Part of a small language model's weights: 10 heads of 64 (1 for keys and values), 26.8M parameters.
Each number is 128 + 32 x the weight over its row's rms, rounded and kept within 0 to 255. Layers, rows and columns count from 0. Numbers have three digits each. The size before them is the row's rms in percent of the matrix's.

# down: layer 8 MLP down (transposed), 1216x448, rms 0.038, rows 728-794, columns 320-383
# gate: layer 8 MLP gate, 1216x448, rms 0.0382, rows 729-795, columns 320-383
# up: layer 8 MLP up, 1216x448, rms 0.0389, rows 729-794, columns 320-383
down728 099:100125089103069197117151127102128164045160104095137101066125096095125145132116134098111139119175160126069099135130106118221109104133137170142133123083106141083104082133133125101121044161163117
gate729 098:127138100134159097167115130128114133147140114144082131117151108148144110093196105175117161139123163137149104127063108123126141070090166161107136131108143068156113177171117119132111138091153113
up729 098:138124153150080121131152161155074118177091109107081168102123135140151126156152096132124107138107153118127152132138127149091142114141097144149118129198099138165089106118126129125140127107090148
down729 100:084133122119185084156095039134101126122091130147120084190124113186125102134088099093168111156134117130060152124109133178117149134122200068100137133117206194115116120140058129158144121108107091
gate730 100:140188105136081144085127140125081124119179118080093131045138177205117115119115122122128133133134124149123098120115116151112117123186134115157114072074082190094099115117150137187057125121144119
up730 101:158120118120149114144120133138104094074149138220080099171124132141112051111112066087134136103111089143139153109161131090157130090080160088106131128160114165116151114114162151177125101137132139
down730 101:157102154085116124154169107115160102132155120118182151178180094099078142158112142146114162126115145132102167080103154112192117176205086114153175174085123127103122163164098157123148101137143148
gate731 105:112126178118116171108145090131123108172126122176115095115100119100137075127146097148114087147132141131137158070072180147143171096146134139118124190169113128116185153132134121128085128137138160
up731 107:129149079121139153106159133153115133214132122152176114077155134115136091133106136170194122120141104155131098107137122108161134115142100158162094087144213125141132158119181131096158139118094150
down731 109:141134173215133138129158163131158150179129108127118127089162080147129124124129118163093144122152134130126131119174120081109091091129133138137136114173140034060163089115097149099098172204152100
gate732 096:086126131149089084124136137125149165047071129097061118120141123135155145109184165064149121113077130083151107151157177127155166180122124096121123116137123132081123157116109149147125141106150128
up732 094:121101117169132159124127173142196153136192098173139108151134098123124146121160143078131115179135118148147101192190164152100118094161146127162164123120116149116072149161172155091132110179163122
down732 094:111161146116123082171148185111101167083148128124076105151077099184161105098103143157098136157152079162162128099182127149144073156053129117084167154137111095139152119118100122135127092150163140
gate733 102:159171146119113142127168161169159131135125136062096104093081145083056163147147073094093126075106125170128110111160157126034099162142101174118176119153066128129105187110096099067083126149174124
up733 098:187130130156121174114078182169180132112131154157163190138152108093162126074147151132169121107153149163074090141167132179139119132122147130124166142119124096098114074093152130079111130131161120
down733 102:216178169149125123107107141168120174104158181134140106112113149100137157117134136072144192102081163129159157124177059133102111189081106093080118157147136126191162149118188120155131140123103142
gate734 099:096113108104081207148125145126052152120156102089112126086140138074164117055099085103141155138111139077122181115125114132088169082139134187121107142146097110173104129148138118097091089160112133
up734 097:140218162084112137109148091196154132124120108071120076119205120103113106125089116130148159115116122100136093189173103195133164113174164125116136180166110167072110103118126131123084129105129107
down734 100:081158120152118097061129116122085073125107100127154101148126085149162095115113133183176113113130150106136144107093131096112160175140082155112164136119159153163189121137134122118093176162116108
gate735 093:163088178164100148116112096153152121036114110122119100112152092092153178133122143123124145133163113162169082119122082116150159149085118135109157102121119078091112104145111147123228107054110099
up735 097:131147194118134131126055143133126119147126191146145163135063188115095101116075119134130080117140150141117099111115189097194139093124063148119166127134116191145158194182133112056140130109130183
down735 097:163118146134134109126158093051113132119145137146071133122117112177140130142072079099128118130131131127063143161111173116184095148102136088110102090117154107151157191106135147153128120163121133
gate736 103:140150116152128142108083144137089093177120137114096116176149149122101142133161121142070113110089168163099129098119156134072123152124208145135171142115132118103147116128098139157168116092028139
up736 100:105091134170134148133151101126140140187140109146106129155130118170183151134131091104121188142115084130158093128134124114133052173103132151105090140125144106141090162115164195107148101166108153
down736 099:101160080132082096111106159104160096140188134155156153192153097182080094085114140103135083121136136168083108048096098134177097144133151127043161085141088142132171074142243139098112085181139073
gate737 102:080167145137130068062158159129105111103154114127173116128137140131136103124065109104102106052101139115078125098123141126122077080204131158070094093096138187072141100117094145141114118123149129
up737 100:119133175152154141133143147108132155133134141057118113111125184113147148092179142127070094100199115118100160163114133176100100120128121125153183110139110146121128073091147134118120132169140136
down737 100:120151136137112136168153176166087138141163197153133075102165132126150070082145154125152133097122138098166139114080136087158158179118142158106161151163103085081128158114129096096132106130103083
gate738 101:170119182081079147152088158161108153128175158149104161170085068181112105164158180142132130160179137191146125133167085109124138063109116093171148144161206112152137173098085072093112125115149123
up738 101:134057149114128145129100092099136069174046147143102140126134122110111087101071108127129111088077113049159142155175168149188184141168129168165125151087116108101145012145141114188160147117134117
down738 102:132144075085120104121124120127158130101131104168096142118079176152129067121193162087135125187144137139142183100114179113205155128110119098098113144204191134141157132156161155148136092185125125
gate739 095:181213136111118099078156108160124159147193102133110102123147115160102097218146113157023135100132122142157100071166159162110148125112117134110088122119165088121135150139175135100143127136135142
up739 096:153123098139213072153138136128081133131150143148075166133144119144151154170165140157123127125149130081105136147163191109146089194123109184101132101123129082126165133146099123087187124151142091
down739 094:105156138119122195108075144184156127163109116061179179093066127076120085160145177130146103125136098083129117130094110150179141152157188137113100128165106156077153135127146130110198106138085071
gate740 100:092099063104111153093152152160117078187082196144094176108062086134136102140127136136142100169158119111093133145114123120087117156159173175146153089178150133136161130130125080097122098158153114
up740 107:111187145141140144106102152083128118121127149135135146115139058137161110040144117165122149107082145076081143129104115150110116152122116150069123154144106077126210100174193179097145152142181081
down740 103:113141070165147120072125120156121066135123153125113138157146099118133147085129193155105131160146154147130116146122115110099111119135136194175113109160116172161044111114176130099082139175152160
gate741 100:138159143071125215102182110134148134140090083100124157131177105102180122107050079102163089105145113095111178154116141118099062096062092169087121135133113116097143112190174175082095061103136119
up741 100:163120139155108205155146159098139105170142116136115112148108205116100170032148091190164149105153120096169114169057070139142091136108123165139143130134184130149099102112114084149139123151102085
down741 101:140088136092145122132090117127136130165185151103172101079172088210122116128151141141206113182115117087139130085153108140145071082177106119162090153149158186119119129139131091082110192086125137
gate742 106:157144154151152176146135087171112178186136138126126094157148100105142114125123143197164124194121131105117035099141176127093137104075080133127149114092125151141137130116159135158105111122112071
up742 103:093136138132112095096105118148158173137158130190119091161105109101133126158113126124163109135142150145159169148132150128112170155140149090137055164155130147090140155105188139128130137132073208
down742 101:113075200128093072126110180118114100128127168134187124132164145114113124101175140144179127238096100168084051109083140128098124149166084075111099115065146181129064080157199161143107113126143088
gate743 101:139118114101134181156131129135083120166116184139175137149172125104151080150070090144153090114141146106100140108122173153117146151163173105101093156112114169131130114122172070126176143144180123
up743 101:085161132143122149168119069140199159139103093107074176103124182138113104146088150107156171064167153092101118106122139100168161204180142112127056142231085130149104139109150137141112227112128054
down743 100:067120109101142161162141134077112115107122201186101151111118048086084152106137163159123119123117066121057115129145076114095152139101143191135104078117107186115084181157199128136135096166138120
gate744 097:103118131122086121103133089098130184192070087156169088140122168087080124189146093137073178097147120100173161125108154100193041074127103117210121131157156095075121145137124097119204088099135087
up744 104:112123180124091093121090129066109209161121170111079135128119148099129138140159123200110130069067138097137165187073111122119114131103123091159078127126153121149139143131137094134083117092118107
down744 104:110078193095099112165115150070129131181141169143134082117132097124104164109167141117161142134104155112153092174114155170185105137140103109125119138176112136207144119092180148130110130153095114
gate745 090:147149149143108160101115048137113107135103155138070122166153119046134156116154137122129112064137167078101082118143140082092101129154149078166138083097146091109157117113132132080032077171108166
up745 106:107064106109168145193108132087162147097172105107109153102150131163152085092089102148090121191142091114121103119177166085161218082137165110172071116131124115159126127102102121126179106102190140
down745 106:140094142142145116111059138137104132148167137080122166138166134102131164060127074137150145139119147116131098076127100068083106114135151132249139101137142155117128093152133165079095081107102069
gate746 096:102161167117082157152128122181115096111121149166070126115107062128135115098160113103056089088202137146125147126094100156176067145100169145096112160063142110102191115145182111108089166175216107
up746 094:077153130143101111201119165160138106075101102110049097135139121067161122101114082118057080063145097137128149137119149119071123126127141136179132107118107181104115125078125122135185136150102119
down746 098:160147101085127123136125112100145106098069099102101193129134181168136157116097084121101089136167079151124115096146141158171156102080112110119103138141049077134079132138162203148117142131109133
gate747 108:166178192142111135116141141081099121091117132105153080101138070142148159108085129155138068117146142117133139169129126106080075125137118123103101108203158091119126178091125113109100133149148069
up747 105:174103123106103163075137155105140089081119135083134078125117144144054145154148100128132098089178071184148170116086062131142097138110121107196121140163101113092138149155105139097111144124169115
down747 104:115159164079135061119121132186132071136135104122091098120151129146110148108153105140150159111143129148109095092159159148163146100115005060153160149141118175143104100096168167111107085171092120
gate748 088:119146095132133095130139151128105123083137113107158163105121138072109134113127123134103098162160120107107111061156100077115147157094109125185181156127177083110165143135086091130169139105121128
up748 097:114163110106119136120110102123128113131132073058135151096119131179165102130102155095023133105135074115092140133117131095110116161155117222124147108152150144111198096144132109067141156121142135
down748 098:120114129124099140171103099084101108101126122152121208142133103113126149179102177122147142124112102137065142117128110148129120140112182143181163146112141079138109134104159105143173188143105141
gate749 089:168121134096105078115106187111108147083096045146085122142135188131143093123119098129136091122130112145123064154132165124110119164117105117123166145128134065138075173107140161102042149154095180
up749 107:125128172144046108136098129164161069089101116120113140109146202117137138102123110144136110070091167132116099136111139135204163142141089149160166165097145106108087219098088159165114118121114117
down749 104:084084162115082077160093106081153105108174134167145082074110144179148126058121147106165108119120172114121171135143146178126142155126145081148120052115132085091124158113111139153100213102113157
gate750 109:176170141096150101076129146163147136125152140097147144076110109150108113182141213103117112170107159103080116164116186137119179136115155196118239078124157122064110100171062105108204123147161119
up750 106:099143120133140095131136108149109081056128103189098077125130135140145171138144130098091144164145133089207186149148101123111056110170155119123110148128151146020177064179194138135171145195127108
down750 107:119137118206081127121099097155147144110156122139096143169143097116130124190067151095135066091112113190224160141107123126154083129134150091139166203109086094112102126139113149122132191154112114
gate751 107:174156145162123149125076109122083109139187148194094179137148087160091143110157187120128101232149143134105163124179145104168156119134147140110147118128133149160125167143072115156095123098165071
up751 099:148184094143140087098060081192125074133120160106145105116191123190151206091145130103112159125126066083138135142140130152140105092159149113125140125177144109060117163106118133075114141098089096
down751 102:078110161147138097145123079131128165139096112147165145151138127168102132097109084162083136095105065116092096109141172210135087125085143169149134141116164087161096132076174110129154093130110150
gate752 094:187133158159067098109142147114138113151107058142155149159112130125160158074082117079125154103125147114134158100106115127123132131103156107085108171161193143135163073139154163172146165093116108
up752 093:171112168157173120158080149129138139067158157123126145147102138083177076127062152109151131123157121112097108100149147122093185163099106122184118092063114132061086158111172107106110066145092100
down752 096:107186103138118137091053174112133139107139112148124079161140142139091144154146137137138116114113183089118061148152166138122118116164161147103101165110156122148154119070124088119125168164062044
gate753 099:103058117134125130160098120146123172133123127133162194147154166146090109140103146115073116136084155120114118113112138118110194113145189083100091174107117073122062138182108167128140144104092100
up753 094:139068130074120114142120102134133166108136111134150156110183150156132126063062095078089089107183143067174130138132085130127131138162099129156129129121141116072104117086087180172103138155181116
down753 100:122185079129174094161132117162100044145173149135133171103116129148135106143171055109105164091055131067209164183089124113163161150141140105108182153125107131154099122173110170074120170160165037
gate754 104:093122058115164117098134169159105208150116154143103202128046119098085108148114121133107090167145140107117119127152139132119122071119165139098161057120159153186149131098115131142120141103048165
up754 104:083122089104107105033086120132129168115117093128121107197118124099131171146120174160125126129100090129121205128122141146097090107132126164164100083114139142111114156105155177075130109128118181
down754 104:153148118156149146188103147136134156148091112129153118122113073167122178112124120120137124138111151195125161072148139052125099129155119107119198196161161113201099132154166168095127118111183053
gate755 098:134127098138071156082129118128099110137121070047107102082068178109138140150132124159131078131118128152161101089150123116133078154116143153096136145119118141193121096192169159155201134136167120
up755 102:080132085112127129101146122145157108165115116149138070103099168117105127094126151151160087142128091133127176169136163122120060132108142117155134100175072105155106183122144135128140102170162127
down755 099:070107137084131156055121119162165095180123100100123108118131130148122166158188131158100099119129192112133161165113085151146112173112117160185112086160105158128166106113081077102130111137076111
gate756 108:115112135142112147141143167127091121125101109087115116011129161136127114117136118128097158055187180110100131117185149154060067116138103127113128154105107123067166122099120135138163176194166111
up756 105:126166146144124128045163134115111144098138080119122154113141130115123136171182188103139146198082102118124175116102155176092073222113104134132117105061143086114111211148162147115109113108088111
down756 105:123148097152211087119109167181110146141160110138097133127160109095133056135134115093125061100136135110124156130167094157103127166124140143132176106118109112060155108140188096094155118151092121
gate757 098:133103149207138076153123126122136181110112083156109059136115117108163084137148171087084151077164108135119144132088127144152067141115126077171132182106083079133125163141089088130118161129048149
up757 097:136108134127096124165199122179124100120128082110144128128146161103150230133109190111064170128144110134123145064200163114101068143129131126119158149150141098147177062104140126166109125137069140
down757 097:094097176111108123142143159141147111107095054105146111118138110103156150123127145154150078154096115133172154093149136169148114125124130146046088119098142140165071192136154189080161084130082109
gate758 102:159167106093099144144133116128139135123132070151113052162135174074145137200095085149114164130117100132100094132082168137122084110113050157106111153162113099119166108177123070111191080149149131
up758 100:122104142125168119117133095123090094129141140164144108192121110060101127129185171125155170141176121137167097134135139105116116130112162124127144181117189108129152113128177088137093047089148051
down758 100:107138129136101091135115127170121135112138152149109102098149100130095134141155084135118128099194076120134159153141173166094153127121182065105220112184141065124128161135177065153125102150088128
gate759 104:128208121163131112111143162153164135139183062129122148148172131106150120141135168111044095152096144122123158134138188110111069103117148155169145083149135171161112142135112198085096108143112165
up759 105:125125125139133131155172136083093131106154141099145180076136120121152126188169179154188138105125184177156145147152051175159173171129100102085151187176131082107151180112135090158080145104098122
down759 106:171117095111118111090129157101090140079124167119094135147182139094150095099092107109081102108146121110164186123166205137188064054120122129131108120150157159079152150163055172080061111099184059
gate760 092:144109162166135125131181096141104145076141122162098174089059159124133154101136153063161144087073108134127117069077165127088102163133102204126144082120151090145119073123122103163175208123151100
up760 088:094154116184124138116139159105084098182150127069105128130153157167184096088156171132117182124115176120132073146126113150055214120163126094133085137090133167118094191103126104113125080115126189
down760 092:182101113092073157129121156067097168070114070138110139120068111078141116140133111115136161130156118153169152093118105099190171124125120130067161132153148160075165152169101053155130053178132123
gate761 103:105161160164103137087107057130175116172183025114117112097184141144186114147158143122079174137165083067117117131196119187095113162135104101131123153146118108146126135123126098122078109133104140
up761 102:127090062121105136122184109115155096115128145132141119150109124085141155130126118203142090132114128145151162134121133120162161174136157107146113088129129124097118094111151107149173119136176117
down761 104:155142107175136156141134126090109102144099109125119111098174147122180112135128138168124099129110124138168092124153085122121092173065110160115120109128116098072191196136110106096121134102106053
gate762 096:137183151168070132173122148155096131133114071142162140096086090092103124085128126130112164113107101202167140103166085135197100120146178169085237153109097096213137080157107155173151174153117086
up762 094:117080154133082067134180176147141090179132120150210115156097105132121064115141126150148115204154129137189115121066029144133160097156163105142088184091117123157106135138148201145138096134115093
down762 095:108082139126111101127184143122139147107120139116080075092181151158082154112078196140117116147118186095103040126116152089102122156134123133121123081112101126120142127085137119082126121145135166
gate763 107:079175084177077176074097122105081154140191077056092124020090151099117085189125099179121106147166113100165128161130123073153110088108111110146125127204133088116126140116095159103134099079087157
up763 102:161116150130148050101133144117111082129077175139136082115112131139140112194092109124167107098142182136120123110048098073131157158182141150153110096179151097123125075157094144147183137143152171
down763 103:086118112123132128127129098119133130135143062081174094127201152165133128101110145181143103155110155117090177118107066164169190185123104102113141124121061080166094223113089112079132156093134095
gate764 098:164093119141076126072111138131142175060116074150104136144141106127055098082096173096121119155161153082091091100106107123113133106128155187169145095140151149083158110167144108103119162136095106
up764 103:094196062122122144147179161079125145096145132242161099142134102157108083140145106074133083134110117113174061087127107145174166119106075110129204079091103139132128149106121157124160165088122131
down764 100:115136164097146107185147134129204138157136112108125089075154103142138122108106152166134127144133103133169148204119099092172154128194131130091142129191134122136141108145115055128155114153110142
gate765 100:148139118109139132104092144109163112121069117184147109134078152160132110095116117108128137136144144133181069092134095112125107126110075176145117132076050098121159132127115122125140110115145117
up765 101:171145174149175125138142109133168126115123114087128150130109147122152184115100192164144126120147124105115160095097128125079125152125123148133167095132139134182109138135132141102068130131136180
down765 104:082136072143144114084147144130127158095105167112084123127115157123119067124174127168097097145117133164173124119136128072087120055128135141129102165128118154164127164171157083148164089150143110
gate766 104:116180155180136084130167115123109167138095137129107071110175124117094126142035077135134083126116112114151159133135123139185132140129144132093190152143142083111113111134130085091111163080156130
up766 103:086138209152141087106166093094132083107143147059154162140144105093141087158076104095134170096121209122103126152118068147139115107117104119072102102045115082141164127123104172126123143117146123
down766 104:141172112130098111131118125108102123132118195124172086136145106170162071129101115133112133112136204112076181184136127139119174062122119104092098082142108080137110158183146110086132133140143146
gate767 101:162111153056074177059111130152052125127118121100133161144132118116096086160073112106138080068176113117089133112145124094141104142113130149103154119116112106080149129092122077126154094155149096
up767 105:132190121171167145106106097135165142181144139187043117142172099098186177216144157139155113183125144184177125127132166092129148147074088207119125065121095095125082168145147159071125079155151166
down767 104:089129116135128149160087099121142216119161134209115120108073138120125135156092164118130112136110107134117073035062084124160135143121174106134127166119109102098145114168122115120156076109110111
gate768 098:145174142148123200112143074104128118138109134111160096126109141121133142099150194173103120198162115101186157120142165143154067102092107151164139118142120131099133152184123114081153129140144127
up768 100:141114145133084081143137017156099118137100129144082134133143122149104178141114125138068133116156112113160081112115146149130122137114138152131116156118110100107088191161127113120171134148181176
down768 100:097107148087141097162157148052154166133079105066219132127131130145144123119112089152164151137078168146111098060255135136095154119089141171130122116165108122145143148137103202142057168122138107
gate769 099:081156130119140132124176109155135122124164140151190132107113102109116161118157098128133087116077071101168072198171102146158124084124176086110192123204118136129140116089107119095088116153110146
up769 096:129156167125140135227145191202140095142080079063158134121141147183142119133167123049123089118144172129168091122132127193089168131079162119129130129088131151095098152190122148167166115143116165
down769 099:136160136150144119155125145118148136098187113113110158145100199149128098129112157153081121177234131147167117167151125161174142150144119133099159105119117102094131112122100157116110140128139091
gate770 098:158087171193136142178155130081118109108122114101113134087149087116139148122170105161129120107060158126143167158111174125118061150100189199151181140144127114120110122133186187160136130139116160
up770 102:122094179100157149115113058121047100104110142124146154099147162101131110190124158129104119099055169159113066102153154091132086084164166136161084079118172078164187106139115099027158082096180091
down770 102:097127143154212169112133179125088181137152108069121091139144165128143083121131193096104102111104177131123076113117121136178120152172199161129123118141141132142104110115100093075123128142134083
gate771 104:166121111111177116076121048144127147084182108108177134127144167098071142172131161149069136189113127158133155124154207135108120105123125129152124127147196166043163118094117135119142138149088156
up771 101:105169078058215115128122148115127158165114140098095114115170107121134073122129123087092141123157163107140156145119107118117111087199150182132115167117075069107098163138168111144096195123076141
down771 102:120102083162145144139153108140145115123093194122113118166145084122132083131110115166118132124133150156104150091077167126192149106127098152191096157153128159132127132167130165095140118137106116
gate772 100:119159053114173143133192174113130136136183095140081145097151116133161113123142109113069140160157116120124114143144121137096133119125084134132137085140081130144122138137083141084120110163119145
up772 101:138119123184147131126127170099133142198132127137100125108179159124208151127144112157153121173105089097090102089128157137122136155108149098115162198159162133191045119143118119165148165121164114
down772 100:098190128112158129114088129136143117072178113159112130171143116146148173166080152137107127106133175153075104110131136079149159089126122104090032112109130116128163131150118152094103156182154151
gate773 099:124139098124115140149113132083195138161084177143123032107144184145160091149099137118118114155136118159164075088150123110124102163091142121022133092139143081160098187116123099116102163115117103
up773 097:113135172127037094106114086122095166121160073121148101145145255112103095152099206160138051105145127083130170134134150141168071102065122178129116081122144133107167172128161139078165115139086194
down773 098:150132122073143091095129187108121096141115142152104113124095125143128126121141166157131132119105098076113134161083130128114169161138094137110110133119161152198137151100179135169133118098153104
gate774 107:075108061107102149132167125179135115136125102136145179129139124123099115130142185147131098145105078190170105146183136146109100121082209147126112158154145162123152139133163152128211069138114140
up774 102:110115193170181106128148059120140128115141113141113069134122143045124099122116142098120135158130085137141133090069143131141127155156149123128060126137079113131134154123188059110143123136119122
down774 104:131179145118104156145203146115160155123152104179183117127155116125117144150110137142174153108132127134129143164145095153132178155140143142102079127108093076131155115089157153124054132135145092
gate775 104:169217155112094199099099114110113124125089115117091162161103053164092094171125156116132114149147098150148156073174153095103121143158111117118064134095090145177132096151177135132090114195114103
up775 101:117132093102116185157150127140181156094088119113082162148097190168152160148131123158117114118103117102113152139102224079155126153187107088132130136178070136093083121102190092096084129141131101
down775 102:073122111073184125123145160108148163105131131115137099087079118187172147176115063122146150188098158090119143104133142106155136101136153138147115155106102122158094140115118077129113160126126129
gate776 089:193091160110074112074183092089194120121108128117087102103168084158116100118086122144115109161130151107166118105071136106126132090114068187170123090123091102110094111162096114137116095165155089
up776 100:142140103107142114126108129135099104127155163152119114135156187140103082155106123138151160134166110138156101070137111141140120172141148154068120120153144100166158091137129086177175093110104051
down776 100:157133154209112128097105114151087104109139112079128168129171109121117125120146130145159118188150135100192161130131109108108128143129142114061128128107154153132132146135120136202161117066137157
gate777 100:138098129139136154226186115117154146107162141097093088132147137039171138068120100165115109101086169127168073109120150093115092080160159147176134141170103074145114162177102110072102153176098130
up777 096:161158129137104164093162086091164128088118103146090107153106142157163095146157071139136080117117161160133077152149130180145160120074105160137110115154104068098142118153084137143081073194141103
down777 098:181144131143204153092190117147143190119075177111170125147130144159118089073128130145141150133131109146164108165082136123067092189137116157157105097117137112155083154107168117107109134144108149
gate778 097:142099109178101085105102125099087168142202100121113172154131118141125133144115083164087149174102158174171107062109111137155099144064128116130147155132156108168151122021165094156148140090071076
up778 093:179129135134107145153111131058064075137149215079144150103120103041140104139099128201095092092140150127124151081104112120118133157071144143030122129137192173159091141128120160158132082153161153
down778 096:117144136152116142168165137173137059149146081131154171126097144122125135124132186109141115102142115144103151172142135164062080067182107126124131144128170078136160156118118130118175129098138142
gate779 114:149130103069129141137072101135073118144122117110156136056199111148132085079086141149121118120135128128134102071117163061148201083161142093105130157129169085099116064117119168112098123092101076
up779 103:112150080124107121065143100170135103088113102164143126108106126158172125183233150105142155130137120113155139158111133165140125163109186126103108100175145125133112128135123155099136078100152179
down779 105:094095123168127137134146148121094123102066109165100093139114145130163068112099084158158105111098124141180140143148149136165089104125173154182141077143163045147112093097134055159088180160076141
gate780 101:121109143116115167155092114198223098095133071125159090145061116154106085092162122117126134140176117150173109139132151132144136178148141185197095051121179130150216152107102111126219148110184107
up780 105:143153174116112096075140154148094145108130184111088134109128176125141140154071115110070117095084105074147099131086200094168111098108112133118151158149171145133098044155089157068097113140112165
down780 103:112127142097110151118112103113164129117169146076165100186114109083108154128144147121064107137121080122125112137077064145118150094111199084154111093177104166178181080071126088069134141172070114
gate781 090:130091099114135117145095111189102160115162110066090081111143071086100106111092089149157137138185089169139111117121169122144153193117216157155147113175190137133143140104149100125158054125082123
up781 111:100106198129119142150136090107147143136131166140092147181125119109179166143112140157097102154102153085121105104151127145143118154125133112133117100102168211144135104158072164076126116155123096
down781 109:144142096129093172117110112125149093102121165180149101144164099100119153138143068096139119147098118140137080143110119128137122097083176077127125114085108122159130175120190117109156094164143100
gate782 097:177149146191131104112101051148141091139129134134118064102143159065111114091147087151099149139148134114128175145143195161086117079125144085115148095140042161107121181101122167114105041155131153
up782 098:170109082089090202128148093127177139166094124159124106158189151147119084127117100127131114122132184143121144156131143152086181195128099162112125122124128147098139117163135091123109118195137098
down782 101:149143150144206136093134120111102168083119099048126133135134135153146115136105133132137157128113105135104137075140050118188059118132170102162157053105086137054127160134125147157114142035128135
gate783 095:089135145108102117110117148177095101112159175119127098162160123153118128139145145117104110140129106138128086101159144165133118115059152196104171087106076142167101048175080093154154115096073064
up783 102:101199136152128170149106130120082184114097124107166155115099158144147124107103083183184184097155163127140101133094144106104149108106137142108115112157170172133124160148158145123081178181112166
down783 097:082119125185126149160129100125145156132167139114163159135127110134149172142152144176107170126175157121087158131056119186092165136097148127158171161154134141155150122102116144089110154161128142
gate784 105:129137130144122173186136190166121114176229189104129077145100152159126120153141153176140108090117180134108067089122118126078102123100081144109121102062141218131111117079147079097160093117134112
up784 107:157138101109134093122142084095112070149134092144112171172160148140111111131124131144119130149099186088143163109114085163080168077131150157118135154236077090124088073170136143140142111158100135
down784 101:102070142159138158107131107131133114126137104057105103126145154211155167131121209041123095192151109170119176153148105079091113135148125135172145096174072168089097110130143139122182137133125167
gate785 093:139084156144091135139122077113063101133109102135169214156169095114122106162141131134126093139121170077169109129093147161145107108154155119135112133093123174084105061111121186101143118167203143
up785 091:148156180255101157155098106149129095128100163159113185151115106110194115098088161134091140089100140080155145133150140155137104130071150080099087171118133131129105114134120137117096117054144186
down785 095:098060099166100099122177163133077129101115141128097082093128132143131111128126158148091139188127150126121093120125154115182142150117121096109095171120162102129077138140117098166104097162132117
gate786 104:134115160126111154135091142138151150112149133140108133089119093113121127124060095091099183158111088133165099111155112108154094083105148140135169144169089096126154120162137177139152157127073132
up786 100:113103173150144135086092100088129178173103081144144155127173170148154147126138135075102138100135157144088128140152152133077134087150115134169153178130135161095128146142109156081137136193129056
down786 103:165137161144165152131112124084134140125149147126133105104109088126154132112156138106112130192083092185098105072136129105097124161140091122096120131154139137137130064137104134119124085099098109
gate787 101:139125122135183135106158154149087179142063115081124114141130155151133158103109149129121033052189101059178203156203123145137114082139157136102137122109169168116147188106124134112138145099134153
up787 097:159133095139122120146112135119089086111125128051103102142132138122171131106141160123155147051139090125111200158129157162073136160109102175133098109158152173086108135069097070131105116079106155
down787 099:115118120117121113083117077125106152098189135143138164136113121100114129154141101100086108140105129163086117146172147148184074152119143098160067099067115153116110128135126144140037120154143153
gate788 100:122113138077143187128064138109168168127147095100107085102123136159169067131130174161058117166132154102114124126090163101112122161176078157144082127161129128100091125129098136079114181117167140
up788 102:150122185089174066119156110088197125143147128155129107086133174109140104108149085131128168148108149065096171132120125123114154140097153136132128157153145131155093095158081123176094140190114150
down788 100:110088186120111104105171123120162180132091124139192145095125173065133132130069134120100176165149106124180108141127117129132132128183142076156111084184163180085114148102143127182135140131114172
gate789 099:123186153111112123157124084210189156122165100136115119122145200132078170139157121077078132134185212171140125116132118100165093094145108101176135123150109114165171067136104088123082165110130095
up789 100:140137103116112120161146072148110110177182147129054218137106160143120125170071152163120143150181130107142123038148104074076114097147156131096149130128123147120155094108154120179139072182093094
down789 099:101096152097182152141144085136199160106128163099163156124125099102094142149040082189154169082086159107078193141167107090118124167104121104118184126170115164124175080119142138067137074194132141
gate790 091:154133138152084090132153141125129154100138071107134120142126160158119059130131121144125074163151105104112129050120103098122126141148155121144167084126182120121184133143094137101095153209183148
up790 107:180152144111115163141117125100163104095139165138128083172169212181087114112129095111156102098197113114173170132092068122132163157160165126157085134130177159102146114087119043121123177170167130
down790 103:105095134145137124198172140145135094126105131058140118091137168156130133113067123139125159211177103094088203172092109093122114106209159118166130119141108160102092140090147134116150136135135107
gate791 106:152128123096163124165088047128079143183118105137152095135105106131183084092132136173077109222135194122141153107156103081105051183143133117121158098099146091151167145144182101148166127092174175
up791 103:161152076143064133092139085156148112156147160088141167131077164100136098095081108085139049172111116132096120154128106101123159166149113112083151147125147110151133120147123137187150071135119188
down791 105:150219114143163156143132125114175152098165117134136142084127118125140195133124061176135099123144081136149101152128187140109142087138182142136141086188124096099159164125106141077125172170073111
gate792 094:171137175117119146131147055131164150127125127124139109055111133126104116116151151111108103077114125123159169081159124153120098140156099173127119157140153169108127146196096067063121150128106073
up792 098:090148103123137111128120098211159140124111196135111110127115151115137126129170128078098153132129144101151099092102133084136148113153134200062165087061132134114088098208107087099151115150089127
down792 098:130158127092127199130121154114110184128104119108090107101109113131178070109109179135097174087100146114126111100082077131126140067090148129137130162105165142113150162122110131161086058134098126
gate793 101:119139207132128124108153075103131161130141061062115167103087124130107139098156121133118123233145114170107111102103128079126089119098152179124089128069159106113124136067031131112139163112140084
up793 098:149071091164114146149165106153179152134146130098106125122146125077154118136125142154132101094118094117131182094145127122120136143128104167163050125148134141036084125123144171087189151086165142
down793 098:121098099097207100091081159105160135137096108134136099109110156135093104118193146114125147126148109108152147140157110137095109122086113155071113104098128034136141096073150166137079139128133062
gate794 094:164173097130126198129170136134144083170177175177148140168113118143157102131100158088134086108109140138154143159158091102131171125137102163143194077123092170074164118085126064081141106156133103
up794 093:114150086145097193103190118106125141124164113150080150173108131157135111135128213140111113230165092107115074173099080099061152090136100080136072125135120196171136145132118122147130130175157136
down794 092:088138140133165135119169120158210131153111189091132087121107062161148109151108143117140185101143086139091138116161050100135191120160145120150173131126129193065210138058125119124108088139072117
gate795 097:132148118100107187126125134154164198118143093098147139157167141137124128132148073098136110099128097147126098146154090169120136099117108181080062106149208129151089180181149193137199146211120156